Weights of a small GPT-style language model, trained from scratch on English Wikipedia.
Size: width 512, MLP 1344 GeGLU, vocabulary 8192, 50.9M parameters.
Each number is 500 + 25 x the weight over its row's rms, rounded and kept within 0 to 999. Layers, rows and columns count from 0. Numbers have three digits each. The size before them is the row's rms in percent of the matrix's.

# k: layer 11 attention key, 512x512, rms 0.0246, rows 289-383, columns 128-191
# q: layer 11 attention query, 512x512, rms 0.0246, rows 290-383, columns 128-191
# v: layer 11 attention value, 512x512, rms 0.0246, rows 256-261, columns 128-191
# o: layer 11 attention output (transposed), 512x512, rms 0.0306, rows 256-260, columns 128-191
k289 081:497509450493500486538515495517502532495515513504489482525519490535481486470491501510501482478479488504477529492459497476459486496549501521484501499493500555508486506502477504500462447461542512
q290 089:467454487516495461482505498500527515497532522488495544516517496458495465514506519508519517505446503508526463485481524471484493437509517492482483501512514499485508501491542517532508504517482458
k290 092:494508573500511455524510527485500471499528490527502490504500480480490547468524480475541505493472483462494456470548522528487526518465524514499523508515515509490527487505518520477480446481508534
q291 084:519494517452543508491507479516463484520537453542491530489555496513467491525499476500478509491541499480494487505466511476455497512481505495497540486480510532447531497495479489478512457481522506
k291 088:511490516501518469473509498491499517482468525476518494487452532496503514506515541533489496488446509503456487497524494487535519457459522519516515485516541530471505521506456466486505517512493526
q292 081:479475488453492514491537450501506508511473483475491506502536512506555487525462501466501475482471479472477497467560483484488458518483439495507482467527512525531450522532497486485498550509491474
k292 086:490537476537505527489537481528455572495504515463501495485488506532465446500478523516479530515503479511502543501469522496474472488563492496485496497455487517502491504454473505507513497485538488
q293 072:497546505495471482524489544481501497496493505486554532500541508454503492500525528510516479524488505518502515411530457486500496513528550477521510504528505484493500478488510493500464485523508480
k293 076:475473529537488518434535482500491481519480476492513497462456503519445531508472498508527521501521523456494515457478466504461462530488515482473489460530507490492522513481500495545563457498512480
q294 087:517547495496470482514513540486539476489512537522493500478465498457504491505516513517476517535515500504501552474507527502485502526492527491507525520461488497522482512449507533474456488515512554
k294 088:485495490506518500509463512536445462496507506498523535487533524468503503499474480541478495509531514509520480493503484528538479504497503470493511504472481489513473457507527494527544522501495446
q295 088:499528483475450483506482489521509535431526456424461467564518523505534486515525491509499525525484501511500486526508498488540497485546488501520482522485513494510495501498530539500485519548457508
k295 089:509526493505519461519481488478507502517510501577494498513508490491490472526472483447507495472506460524516515502473503463473498512483514499545511518490492484472540515485491562488546467517514523
q296 086:507497492544500531506535551510544528547487498485533538493488506479528484483490513522488462509541469492491498446521489493477472496495532517496525491505500523492462526503455514495441499565515543
k296 090:498495520518518534484549432478442494487509471528518505479496538492494512513498467521517492490524507536488516489519487483483464483493476447515425466513515504496493453464520491499536497500503457
q297 090:513507505517508456491484528478503536507483458490513493505526518479504513506500534542499496483463507492521447492521508472486503458503501539488457532476477511511484478539525496516476489484491466
k297 091:530517483526462499537472538505507477493474493555451539512509454492469495488512500496484460441516505546458506506473484445505501475461525525496493541505556479506514510481495485495510522510508543
q298 084:501490508492451500533467573503535520396509487509514476494448505498481502499539538535508514524535518497490533520467505476487529482548512487509518509479513443495496501499515545498467487509517525
k298 085:543500529473509483484496504536473525511500487500537524487503513489523486515523466491481461488547475492537493514502515540521503479445499492528495497459491496484474463491552503488507556503475534
q299 079:489501514508468546526531452514472533499498491464489511492470508491535509488479501464490503505507474508494516496502524500500448483544526513501470531514495489498481495499513501489508516536472474
k299 080:519519499529507519484525519497508529516540523509497442543529514527485504506510510484502514529488474508538515544496523491460507474477446518528509494486478528456529497517477547452480493483467503
q300 085:518502502533506475527485537510531439492500526546492494502487481465515504515516513480558461543492491533477487464508483472485528482491565510529517541522472504501531483479490511503469481506476520
k300 083:442498500521519500515483496439509458552478427496497478510507512475531514531492496494498479467508521515470464512503466494504503530468519505530489506522524482476525495498515467461521520543465477
q301 078:543504501513489504511496492534469540473511519504475489514512508498472482478532504498491515477498540507530476525479490433477487504518475482478494510482519547519488501488545526516517457497469500
k301 081:506529498474487451560459494518548523499499537557489480508535498479517455519542526475496470492517437496476452557478502512521532513475496496523515520478506493483522529513513502469469526572495514
q302 102:512518477511582513507527545492509503509517486518477483490540473523467507491502483483493485459502496521542468541470524484516494490493522495511501508495514513506529507494508492543507466532535496
k302 098:535449502471470536501474472564504534514483534463512491508511507482487513518505512507505468521500483477470491471496481511517499469490468533472505541507497484487463508513476440514491491519529506
q303 086:505490481469495493521499470528530535495504537539517521498505516507520455505512487500516462492470457520478512495469507489509523511519519460501489490448494506500490435512465501447481471517492531
k303 093:483443532488542482495507489524512528510496494465509498480477525506477506467484480486522520508536490496520481485514522502527505476499513518404509481499481500524460529502496530460531505510561499
q304 085:489511487528513472495490515494478514473505504450504504525512526496489512490522523529478482489521534513529490503501508494505520482511520486484470498475522469493493510513530493519505506495475494
k304 086:515498509504495481532519503529551517466490534527493484521498511474484496485513457434496475497476452468504481484507502547506524491502467515522517502527514528474521481472507486502455482504497494
q305 090:508480496470458525497488488497501554476494479463475493533517531515515504510498470492503530525483506528501469532453495537499500455519499507482490515501493498517518490496514506526539527501462468
k305 086:557511506468498468503476511490533531480512533511496471489502516558517483519509518461493513488511484488524516528519518471495533451475497499510509533508532483500532515528461506463448490455449539
q306 087:499474505463538535507500441483458553522503482499466515529554534548485526480505464457466509466527471477500521531463519519518491486521446456484509479476565503510528507497480529493545480510534523
k306 084:507508487485521518486516470534516553497491524451476512532465506511508482454552523551492482532475470490519563513487493524493485481524485490448515479477518528489488523463521523510517510542539489
q307 085:479526462504520507475517499482523473520500527483514524513533494511528516525455459495464538503501471501504566496522453515529483530487492466554491479535474481559508506495471502469500506504486506
k307 088:482468515535538518469501462496474476496504483450491491479476524542449513489459460501488531505509508486513531482525464468479447547541514491467511478517500505531473496491492496530521461456535484
q308 097:479485473455470522485482436487488515489495481469471503504487508490514511502480504479499557484468492442521492524515488495509495494533454532480459506531499497511465484547506474489512521480438450
k308 098:486507504484467497489541518470526498489519494529484506493499500537489499482503459492516564512478511505523530521505496531512482538526508513509494481499496531493516519486470521492485451483532544
q309 077:453454508483555536509492485521492468519511523513514552504529498490540507515519518506520511503514481502478469461523529497519494483481509492457489499531509520492449539556479456512523532505538457
k309 073:494465512495528516485495498491532460510507463463470484470487516487506508500468489517488522454492532454504533471521456492502439492503517501469502478537487557528506502457476461526472515493456493
q310 097:514470470522485503462480504503462459462500474491443488480481495502484526526516463502494526524509539505455517519537523494541510476537492505463498511527507514525507504485515505477534498492491508
k310 092:452478485504484483496477502559545513500513530450525462530500526535501493479493478490527532513485515464568529467468492511487524437492454481506510516507510461516508467489508518480482507503467522
q311 094:508554499521533529522514495473458538547486489502498531496545497509499511505473525474485515461492482528517498515504456494491480540498499499523500511524521504485492487504514491518527482535462508
k311 103:507464493441494531450477495521533501502509530497481475520452525493508553481504529494506564530498472482484508481538462534545511485503469485472513508522469523461513505487515486519524485507543484
q312 099:499498518533520465487518532461493446529532515534518516498485484510477493516499515520464465479493497479497462489495527480514512553467513484504521483505511485473498506500464488526463475481494518
k312 089:516484481475509517534561479476514498517499480475487512496536512486515488497501481502483510495494524468490470464516468530486465548537529448514477488518478512519464481500502451482502508497509465
q313 101:519523507532472501490474492535502503482518520454487522470458492478467513505496532552479477536501504522470540512489521494540528504540506530490504499458493510488487486446507508511477480530497494
k313 098:520555511500494483501478491449470496454513502568527483521525517516485486483506475474508482526492498533534522525501510527512462473462495482558450534497548499491464448488531531486501532496450482
q314 104:549524488515505525517572545511501471517525527526486463451450454522500513511508519474482484499537523541502516485496494497521534554492520487529517519507479493477527487456462468510459485497501502
k314 097:504476503497495522481519478524434472483529475492522547496500540490473487485475491490500513526527517487516520492548479538492498538511504468489538499479502493493479481498480479538550538496497474
q315 095:505519478524501486541500529515565495466481515515513476498474498505480502499541510501535507504561453488536528484515512492502488469569549499499476488489504506512474520499517499502502523490496500
k315 099:486519519503494528551508543538476484551502531552475508476487476494509495492479459491530481509518480499495509458500505528494527471491498504546489522491530525455535488488514555512509482519526533
q316 112:506500499493504511490504525484531491528487553544508511494504489528497476492511489491499493518522488507509531493463499523484486499476505498529522445505447502533513518463489502479490484496522492
k316 118:486470511520502493517523475513498486500498483446505504479515499450515472468517500503489440555520502518504490473501498530476475504463472521511497499479476489533478479481524494525496475513470463
q317 093:507568467512478537498499462469503478501502522526502486494485519465480523510478495502486483490512501486457541518517461491551520502480513493487517494480524495494516509521510471489516495494523522
k317 087:495541498522484489490504455527479536528488494509496510505526490463532471521527503503477479543539469544486485485477508504517492536499502449518531496468500461544511514473528534509491504520530487
q318 097:516459448495465493506506478437515540497482535486488506515469511511501503461536471473503520504504524512534474491501492509506525498481469511535523542461496526498506499482508514476523469502529526
k318 090:487544557487463479516512533502535514504531514494508499480497500472572491493542466527513445534482445539489525498484545491446516494476550522544510503477469532481522503477514508483480455528491502
q319 110:520479493492497494488519480492495565508564508503490505493515529553499431504466497529470544423508538520496482524496458495511502481482439465508487500476540507527504527506465503491511500534481534
k319 105:518491513489467504467532477503506492489492556510517536475469548493536530503543473526514526535530514541455547504500473551529459435533490483513513519490510511491482501485497502517518547479533478
q320 104:489516491477517524505530420483511521549553507516492521457531466482509453466514488501484513474481475467524534477468562525529462508489513483518517487515515587482493461467529555463487488511496540
k320 098:481494492544546514512518489514472460572528507470498524469522465474480481463509497471502468508498486462513502448512530483537451536498500509475495508484505538518480500475489528499518503507519484
q321 105:501498484469462520487506481534501544460504487468501500485482498508495531512477493533479523532478518491481498543538507480543504527528476490496529517494522498499507487480513481506486511486488521
k321 118:491496496527481504457517484483516529494480546527533526499465472480452536507481511482493557497506523472546529500469542527544470475521473516529499485519531506544532514476521575522536482501484526
q322 118:536524502501480459526502524496544505527470514503526490495447482509512489521462514514452467491555501532493522505528496506506521490532513509506544483478480513502537483519523518469474480514490469
k322 081:510490497510507508541514505526495459459519530502492513486526469496425467470467515476482520489486506506511501488504442489507480497498548507450491489491468525471479463518508492493506552464499489
q323 112:500527470517502496524489533481545492434468517516518501501483497506472486490498463481534474524546503488461529545519490537495527452500543531490555504492444439497515500509513491485457501478522477
k323 119:494494515514493515500456520513478500533507440523522501504493482458527466495515505478490435510515484535505472489511545526473513485465485500544529524482513469501525500540530497491470504510526500
q324 096:480540465521493492527471524514482507446465475502535490474495520512477481521465529516527507500463487540469514465463473486530536457521521492472490491513483492514517510492511499495482459521531487
k324 094:503531478543460504486531507485490520477479506547512485531554497486541453520497501490522465527514515509497489552477523523532568484484496505524514497521511443523503526539494490496492517545465502
q325 111:520487511478479549511464490522479503499497467451504538500485524507502493484531544521521560472497505500507527497484487475509492487550480483491498519458515514483485501542574504461511484484505477
k325 082:472513498495460470514489482532506502490490517490537451490526511545558514509490509506479520520498466518481487497492453531509487473492457509493505504508457465512509520524543525467514504541494478
q326 125:493482533470555506482543472500541484494513463491513485505505520493472491478505465460470509501460495474481481480507547526532465532468498537516462493520488544482502505517497482468483505531516500
k326 089:492503508507548520489522506473475486484474513472497491489445489550464479452488521514504484485487527504501481516453482489512468537497546527461491506563489538485491484514499488513487500472516495
q327 101:512489473530456471507458520486517477498521526518488492477472551487488443517521490496517477494484481494515504524526528504485520453528508506514530518519473477483517478528488521466441472504509493
k327 121:484509514523527496505495466465520500527502471500542498512498525462475499473577503482512447490479516521488496527453553535502483488472482539537499491515534526494515504515519514437479500491468510
q328 103:499508548482509525464518491533510494539529526521488524492536483495485528525506514461478460480452497497467508523505519498483506495488502509498492454501511482522451533542452481485473479493516490
k328 114:527469494471515541470539533546482483547503510481469501483533484526529529503496501476459473532485509477472489468497510497520509462508483478466486441511480488495460513503494505594531476500493495
q329 131:478549533527517499502515499457467472512519513463538485516494485483479499513502510479492497476499486494524453499547472524514450577506526462548485518510530519417513481554542495457468522505489479
k329 111:504509510503504479516486491505498465494507515513484507498501505508471507479498515495484497472446454524506503481530518450498495551485534464504459522513481542457505470519489480492462492486515502
q330 122:479503481508511493459483511431469470501499448471486452526512510518511476515533474505522515470479494472541454529531515530517494502454485514505480496505550483495480521505476499514470543511449520
k330 100:518474507498519546527516513470498497548527432477504486513534544546511527505492459528536541473485469495502534481507505511484517520501524511485478537486487513478479509478485517464501513498514537
q331 088:472462469485511519481540522516500468486480509480498492509458472475487490498506543481470459526518512486492480447494487539535480526460527525545521476553514511500506482486486470493535488466527489
k331 091:514495515489544538506514505425485503551526481523499512483472510504463521512530468518539496490520529495534496483456520524530537497486546444508492523484498529519470479485453476476502532493480490
q332 123:483524514512518472510518505461489453501532492537518513492484495522513503516521487514515520503543524489467522505465491480508511514485537443508492520519519477477489519489483509526477522554454483
k332 104:515472495558539532563509498414471456466524495517500474515513512475480475470504472484522522514534501497514528475454528453499523479496547520494515536485489498505494476475478481506451480478427509
q333 110:496496501499431488501476549527520502490500521462507538468461535527497477486493539543476498466540515549452522507506497476495542482568508470479508534491454536483487481546506480482492526467547482
k333 102:486502479545438502539463531509471517478500465477521468468476526494525486500534494494493465494551496525474491491484532529503516474485489495562502575502508506517555488525490515503478516538445494
q334 110:481486555503529522530492480511525450480495511525535528502517498490509525477473498486505470474529503500511519475508470471504494569494520526490498477508482478447489511524498478507514504524484472
k334 086:487488494519524480517469483456472460457493449493504488482472478486441491483485554519517508515512516508509510521492518448446499563490526499479534510504478509519519491522517512508445480451462496
q335 128:501535541496473488509491532454557515511520545540515504506482522499540498478518498515519453453489501514504531509487531499493504498521508483513490458487492503486487537520471530465469528494494526
k335 124:500491515524522483502488471525486509476499490571481485524549505509510478481530521512499454471503437503491498527456501480474531485495523491519476476508523479442529492508511518463496464525445528
q336 122:491440474466491525508560486493454510506499483461503481493508496512521471498491524475503533525528521503462495467499487507531481514483487510470489507502491455482455522490440416521469543506510510
k336 101:523525505536553516523502511463503508470525478472511498459472506503479412544487549498504471504501531527471553537464520442493500488508540518519554523554522525509499519513510481502499493527495482
q337 132:524485451504472482516503555523487469511496517503516509490512501514499529525496448508525516505515492499503529506501489472476560521516492488505474535466502430488524501511447478515506515457557543
k337 130:519514462494498488510488512499493509486519510517510519489517489563474487512522472502505531491511546510511518543489461468468558520546491471500523548464502468501508501488476481484508534498497514
q338 119:542505444464487517516528523524534526463470457503475509490472491465507512478488505520488535506474493513469552473530510470520502477570485497505507502505547495488528465546509502495504506471520491
k338 100:474478531502463482485482532511556498490469475510520513481450532521482533450511472469527536500446487461456502458485477512464489488523485504510497498490516544430512483477484493511507497457506501
q339 123:516516481474559488477472496501487482501463494473520484485514525492457501511503526530466522497494556503489507534521480493508488479441495499507478492502507471545507519481522486487481459507481462
k339 115:498502516502483455501463510480498488475494472472496455470483528485495521495492455445500511524470501505485486484494513490459528493493457485526503482535473479521504481529488452525482487493462477
q340 134:478485492497510534490529458503522494516524477515472497473513500506511510504499491520514474494508509479502500499464497524512529512452489527477537516486488504486497480477472451519514520529446528
k340 113:541482524499510546483506508540514456510507516548505510470477482503494501522488521525471472511530509496482478510482500482540551485492512492492501537480500521491491493483525522527524478543456521
q341 122:488486473500504481476508525475493510483482470506503500546523530492518462500490504531513491504538537466499471492498483506488519479430486510484506486493500461526484482464488512517473487513461495
k341 130:522455506524467535516539491480496477493522485527500486502495547506518472512480448510492450501564534453505484510490455521503558474501495492479507503493495438534466502488503467520498511509448515
q342 116:503480530478545521512484459520500521521509534508492529485507525521556505479512522530512503495451506485493495507490506453459436477465509485462472457466463510485434573471472457510471485488538478
k342 105:498532492491542496520507506501479513437505515506502473512513521554505476520495513521525484494489522510493499515484487460484460455557489513488510493504495493504510511471526520505492483519490516
q343 117:479492521552518484480512502497495479498520509512515483535523479502512509534457523475510462496475494503535473503485534532530499493491522500492502472522479491517487496527514545511523508528477476
k343 101:483494484518509520513499463530527446519504545510505512480534467458498484500473533482519472508462484471496489491498511513529520545488533497476526451484474488486449533511531527474486478508530471
q344 128:454510517501528539471509535498570468456494479447512469496464533502484513472466541540496500500519551512495506486533492539544529507503461574492495527500479521476527469556523480529494530497470470
k344 115:496450503462457509484463457545528487488484484491491472484428550484485476497461487518518467512517504511504471545522482527475545518459516526492521549519528515523543503530493495453494499477475505
q345 129:499513431481508497464490526508511490508506513501474485489529479483492487519491508503469501543520504561471531501494467481523524478494496512543551514507511491538483542445495462539534481513536483
k345 116:514483512473491525454475524488506516519528479453475500494456520513530516512494501490487506537529496507528510494493526551567515468474461481535532521515492502526482500507460492563505490502602486
q346 125:473517512530525499496505478526500491479526477509504497505505458492530517497410520516524501505535505515489530512462498481529491509491485494530505496460475524525495497472534507522522507528487480
k346 117:512446485559505504486499513487461487440496514466509480490525474459473493512428558467527510533532500496515500495465548482521473487499497545512578518528499538570504501528471513531491480465524475
q347 132:485538500481506491494496501505464535479502469493467459495540533484538458491516489500508509484479467481494501499558506509510459491456509512489508486521506459499479512522486497475501538503493505
k347 107:498520524502524495475481519464510551498493472510489522488508514468506503514522508514537496499513477463496490500523512493473534497484529479516490438488503508441451486519479485499512530526526506
q348 128:489509537513522563530534467520511490484504551474494503527469473486510501472561553479513490477488521516527459452486508515480468540480499514480447500501476562494475472524494498498494469486468456
k348 116:532538484471499507531553496524497521444486587501504484507486449481520480502499527524522494504517537512507449505475497457533518502511532475524516511521502544532521479512527503489497447507479493
q349 130:504466539518523535481506485509498458496504461456463486466506543444492450481512511509492461513477498498497478471495562528474473463480482506497486473507494525491453489474488513509466515492479499
k349 128:479519546515522492509514496485505459508468484449503535516471534513526512527508524511465447501470493489491511455504505531492479439498435507512453456483488522475485477442472489559510503524453504
q350 129:531466490503535471492467490517480471515535513508474504521491505527500523466517498481497510497474510504557533530533477463513517499499477503495495491511497478528514520511520504524512457475485494
k350 109:528464494454473482504498494501513511499535522492491511489525544480497545483500464480462510500495485512528493527541468500514509536481510516473491463470497475534444496525506513487511494484528522
q351 132:498471455487490516471515472544521491503495509489483499511479515511490510503513542480475494563523527537470508499514511496546522488545496497493486505486500535495447503511548478514490495515565482
k351 117:510481498479494520514494502547528491518530478471496469497464507550494499487505488480491477495436446520493506465495507479475496464506469469484466522511472536523462478512538505532501478499564497
q352 143:543474450507485512523555515483467517530500475489467503503479479507499491482486511503535535455521500521520549473480519503515510477537499485508482496490530511526501478525450482491470509452506501
k352 119:526479470504480496524491521483496507525506504467502480475472513515477498476512491469531509482504501507499515477458526493511516505508500478537526531522518555529501502487429502474528484457511501
q353 127:477510527465494502515494477510528517493469494489494511507501529481509469484562497519518486528504495494506491463496487482462519487519527499508498469511526511502500470487508499482491455470517482
k353 117:479479513497486493534543493484506543466495469478509520515492517514524515515491504510490480452541530525505487495480478476491468481519487512519511457510511497560538494523496501460492501471475519
q354 145:481487515457484497481519457517484528483537468507486482521504535485464482537492508485473526515525506483475473520511472463500467466503516545482492525542523534531493476536566505464473516579495483
k354 126:488479498545489490483523493503498540486516489486478461546464488470527431524524535493506529507489472504494509513497475418489453490527500493508459517535478547523510501517538476454492520519479472
q355 121:495490516468491497458479491486498478528484516465501504541541508498544487537511499493536507457504514521481477518503510524521511507465472486482449449478489488528468510520451510511495504491509511
k355 104:522487487518538508521511476463519459523544527490482493526507495536486460532508508491502492452536514525510503520464503492544538442508532513489527495489494502527491498544447484488460495484512510
q356 126:519477515513479497528506499501536526550507533497528499464487469512519483468485473470495473495531493531552509495503514494477508530511487491563516499545502517516536489502528548509494470491483513
k356 109:505471503501495511515487499522502532522463519517494553483505460451487528471526501453509489526506487535527475461507552518515434568477497528514500484511530536545504499496486536524480470478529507
q357 117:545473520497497503502489470474542491484505485532546515479499471507455512523498458520485501512512531497486514529461528503467517487520534462558505494484528516459533526469515498487483510510497508
k357 098:487508502521480464490496502490499477474498498504540468521499518538480492493489461471481502509523539524498545518488519555521456475486438510548506534525525482489550515465541534480515503544468493
q358 143:484497497527541548520473471505520465471485529499506481493462496525506528490523493467508497512485495478482556505479532553495514482508488521550476446499586532493521536487488501491521534479509443
k358 127:444504544480535514511482475442538462481516505505531471515446503494503571509520497465551499512498524490518498487475532527483526478472459479522517442473524551469523474482487510486506476486521500
q359 134:485478564494494501515532494545516515502478507577539506496539491492481525466486502514480457550468492498499522470458505495470522507542481510512483479493506459466511483457535526490537541503521502
k359 112:461478526511523487505508515542473487457467511520528493514538512511547502497468508510451474509468480503472499467534513468464494519510434496504477444491520470481539503506531504476534503521464474
q360 130:547503504510493502524541507481490511494487492492476499505473485515508538520525511489512503489540492497506485496481482518457484486482538491490509466537514508540476514475453497499470497461493511
k360 115:528529516489504506552528530480472504535510502497439507501451504498498527486528535524548488511486553499510510446467501479498461478521551496463477504494467509469466525466461503535480486458501527
q361 117:519479453512470498512517495434487506485529518565493481504491476475465490509569472452487518528553481501565515525465513493469497497494506487561522491538557507510520486473530566456484506504474524
k361 111:497501493535502485496559475469501557533514552556490499523502511498511523497555464469501553509534513481541515476494510516504479499508498467513455472472511511481468506454509521456529483500475514
q362 130:489483511485481502526482519506539498473518520498524491512447472512503533542494458494533500511531539487498496527519477473462552528511473530476492520480483478518569507538465492520497507473494514
k362 114:519476467468425452460481500508530466484499563495510487520475504530550495503506482524506550507570548512524502523524489503543532472517491515484542570449490464499534505534482459503472506468481521
q363 130:517502534514536493509541487483543500495548495512476477528479474489529506474506504473503495480492513505543492470509537526525507511521491535533484489494506520482515531558472498479505517493489518
k363 111:496467503499492487464490458518548509479545560528499510517457511519501445494525481515494504456494465494514506553494471488531534529494547500512576482502500520481519528513504513441517480492509508
q364 150:536516452532511524495551525505470521439476504494536472486523493509467481474450512519519518503480500518522486456498505521494487489491519519555503501496493512494476516505483511481504485516490498
k364 136:484556495505486491502497502486489511496451486506489491456487477460470470489459518516539488511468509513508501479492507545499503544499508470542467509514507500497518504483479489488517487534517494
q365 133:451447466472496484487458475504538475474506505542553531526545511511527467488525489515538520466488488462516509519515525483479530500509473495473453466517496488475456514546487532463510549505485471
k365 123:480462491504519508488510470461553495496526513521556472531547500523502470488534470496521527477529490453492486483481539479481580483490465490495463482476488506497479480509485519428478515509447479
q366 123:476522524510482467488451508479486488527495526500546550534556501511521528527507476492503482480479469452523518497520504511473512498530518485494480508484518444455526526541485537496507562507497516
k366 110:461495493495503469468458485490504479505518487497527488541551484548492495496501484513456526433481476499516506530554499471495530524482495511494484521454490456501535524533506505460488536486516517
q367 145:531516481524465480535546499547512541448475545509466492513435477524516514520474502503493499540519517531496512496501464481487476476524487520498536508513500539545506529479508503541534494518500465
k367 118:502516505482452532494499508548531496463506503515475527501471459452516480494516519503493492547483501475481489486530503476446481512505545491504540485486463514479487506460535483538491505511550493
q368 132:527492477482514533508478491477528508505503525517542505519474486480473520512497488475478481477513495495510520543505519517471542502480496502529497453490511508532508535529482499432486480466517517
k368 119:505494497483515460470490511464499500523489537541527498517523480526500514535491499459509474476491490500513489522479530502512517478526458475520479457505514468479481508553484508507546480496509485
q369 123:454498549504519522477513497549508484511486446463474523483488524511480531526531539507493517501496488458511475501532499494482443507491503489452485539545516535474481466529546489503508513522458467
k369 112:502509512512521538536476520520524480492498477470482477464446513496497504474536489502533512520497488522501495461502509475494493524504485512462439536507454568491497472458526518517472508489446488
q370 139:526499521498525534476482526517544423528504529465517540524499497455505484510540499464499520486477493496504485475504520529469498468480508528483486463513486520553482525561462497513503476450492474
k370 118:498488494485533502498472508513531444529509544450486524519497490492524523465505508511499521500470490485507491488482513478480525462490524515495520503493441507511517513526429470545463465466486499
q371 128:516519534573506478515501509468484527481542493508482498514491457491509516533452494480515467500494495503505488485435523522529515472495520496517533490481474518498490456465478533514513495506488484
k371 111:510492485543449478479518506510482457475489540484529491481489514473541541514474525491463482520524486492482511483522513553569477486472503510523527506508512503471464530524487531503530483473506485
q372 141:489517483489511495516495497452471529482525480549500501499485516530494498457476518512495514524529515489496499539551496465514512508535509504436497507459472462455450511532504463518440477470506484
k372 124:497492469515473508523478496502471541497525466530502475467508575534489474451493482516530474508482464476451505519548504459463534513531520501463511495484485481440453522512526482494475490474476494
q373 118:463519439489517489532482556523503485497497471500519464446499499534501502476528496529499540473510486476512535486507505500481514554498532532472494532498503485492518536476506493495528490492527492
k373 110:491509500497538530519500516467486551551483482454480473435499481514498527475498497479547524500530504432551487482488504491454540477504528499481471516437468473480487482500473483530516506452502521
q374 138:495551505503501494492523510558483544544517524495519507494528538537521488497501514528540512463473500490494468504521490471461475484522525470467477544482485525507436482514509507522499488504511512
k374 126:512523469478483493528488525564508526479475535476449514483506497517526522454487509530492498501458502508494490478542474451510480480523521507454462547475500520502473506489486499551483511541529489
q375 137:468524516499550526484478504509480469541502491500496489456545529538518487495503518515557489497464489519493475484515487485497502504497532492495465531492511469481517533511480453535466501508506519
k375 122:465555491481542508529480527490486483504470494474468490495543544520527552499478496505545530518517499565515513511484474506536535494484515490521482543483510487507515491489486487510462496535501527
q376 127:503499496522483476490517521466452507515502457531516544544528461496495496510512465478480504516450475465539457492492532510487449495503526468509498476505503489496486491484531537496535541500509541
k376 109:514528480536491467512530517471516512518505525516503519501524500522481539475533501495471522477457455458523503474487521478467491522513561476464473462476472512446453526490499487490516513488515508
q377 140:497488563496515506473533498492497488484489507545504460530513506520497487517517534492484458482472519551494483519431522512500457485481506494523486496543526561505486510479533523469544519523523474
k377 130:492510554511518532507539464510511486538509504507483470521472477505506486505524485484470462508487492494492494527456508527486509526507530479526515475532502542499474506443540532425537521548509484
q378 109:518489520527516468475502543516457463520491495507514519524498483520513516489496493471461469468464491507527510521481524520516478509491498556516488480520488485556495520507486519514551521479466493
k378 096:473509529484537526486469520500516484570509479497477505492502453467486516494536493480493503492460457497511502509506535477481520569482536492511532439473493495486467521510486482476519484481544495
q379 130:472485475498524504468442500530464454546505512504513470479577475529504469507472545506498469487525488537529508511473485496497538490470464498494480510497493492530469508479513487532497463525477473
k379 115:498487491489517479495486502482477498531509535459464501493552477523523496511458502479489515486543507517564495516515506508559551485481457488487488484482503451599466488526450510501486506525542524
q380 117:538516465483490483480494500505492540540477494536484496509526514531493486491504474498520511471448474486524502542522526496482496456513495505506500509509485510519517509531464513459519470477506540
k380 108:495544484421500488473493507543541532560499560539453524522505478504523495483508471533476520460511483536501502537529475543561496485510497505500475504471522507503500546488520497443507505531568516
q381 139:498508474500523485497519449469482540462540513541493471505533492506482470511508480482500526495487515485502499514457503482494476491505529482534482519542563506503508528498493505464473510562497490
k381 117:487512456538506486477532479466495554483491506526523461528537471500507454513523497489511531500514519502510514518501506470537453502502496503551510519528521517504518514483517507453496516545529478
q382 110:503479486494506507479480490495499444517535473486500502511485525505465507479519464518439513486560502469509511517524500485473515496456471521501504502519501514519505486496542490480478484480449478
k382 100:486461530495511519507480500467483464534542467472483491484469549501501531485515468495505508524511502484488487469497494501470506509502468534476482489456477532513484490466489472541490488448426501
q383 117:494462503479480499544519498505511544537496464492479468457466440508519467455507516477473510500567486532561506479512514489508507566507448516471523513519490504492537460476491500520478462495484524
k383 102:535485517504519506500497505505499556510486519512477546456498482490467475482533515472532507515561521512516486507469525483516509530516520493448523452512515493508486484491481541517508472442489549
v256 103:505527543489465541467506515553472511549495486528514495518491517505477479504491491539486505518538480465528491527493494500480522501508549489532490500527515473503537502457455489497499458532538501
o256 108:448464499513459490491493479516506497482515466440503489508507500521512512524484508473523456509493487478532491500497499501473480486549512488474467491495456475494510489503492497511514493489526508
v257 093:518473472530452474543519522501511499493506484467522508503477483509503530513459516463476492534487497514531505466504462532468476490530525513501517498511505466502513509492459496543508548534516490
o257 098:548551474497480510467512518527547525478499512497493493468532536483496490485502494462499479540513482515452497504514499511536537513498471516529482513484529501468553454495514491493480507521450518
v258 099:485508425468491505509541480469520537490502513510520520489505546514524436474497486525494494479513495490459467460539484487470519496528485557514557488517475500504472459473540519491474495454504517
o258 103:544463551481486478504485458449501531514480517507513494501512487511533515517535511548488513509556498493522540475481516491496478531508495481531510524483575528450491468496483488497483497511458507
v259 093:490534520474489495515489483490527526539511492505480529510516499506510527504502492558506496509484458509476498518516490556535489491462493490493466477521516491514493491469474516484500539473442507
o259 096:511488485491514522492510502532486522496505491493501541475457461465486514501484481500484509514496517495460485469508485516476499483495543490482508498453471520548500488546510535505466523512540488
v260 098:481458449536469496510523495516522510462512522469520543466509504507461503489441480474457520477433515518458486489491541503505511480482513553465467501489523541478532510474481487544521457531512554
o260 101:539489505506510480513446531496492494493496466495513538489497500499504516495524481493477511541522525496508496563464467495508468526468497484520507526501541480494490511501467516477483515480529492
v261 100:513462479511471519488501487526538514430525493528544521496529447462520488494503520509483485534495520489471502509532471509495496514513501513460522500532500490529478490517482526505465518522461527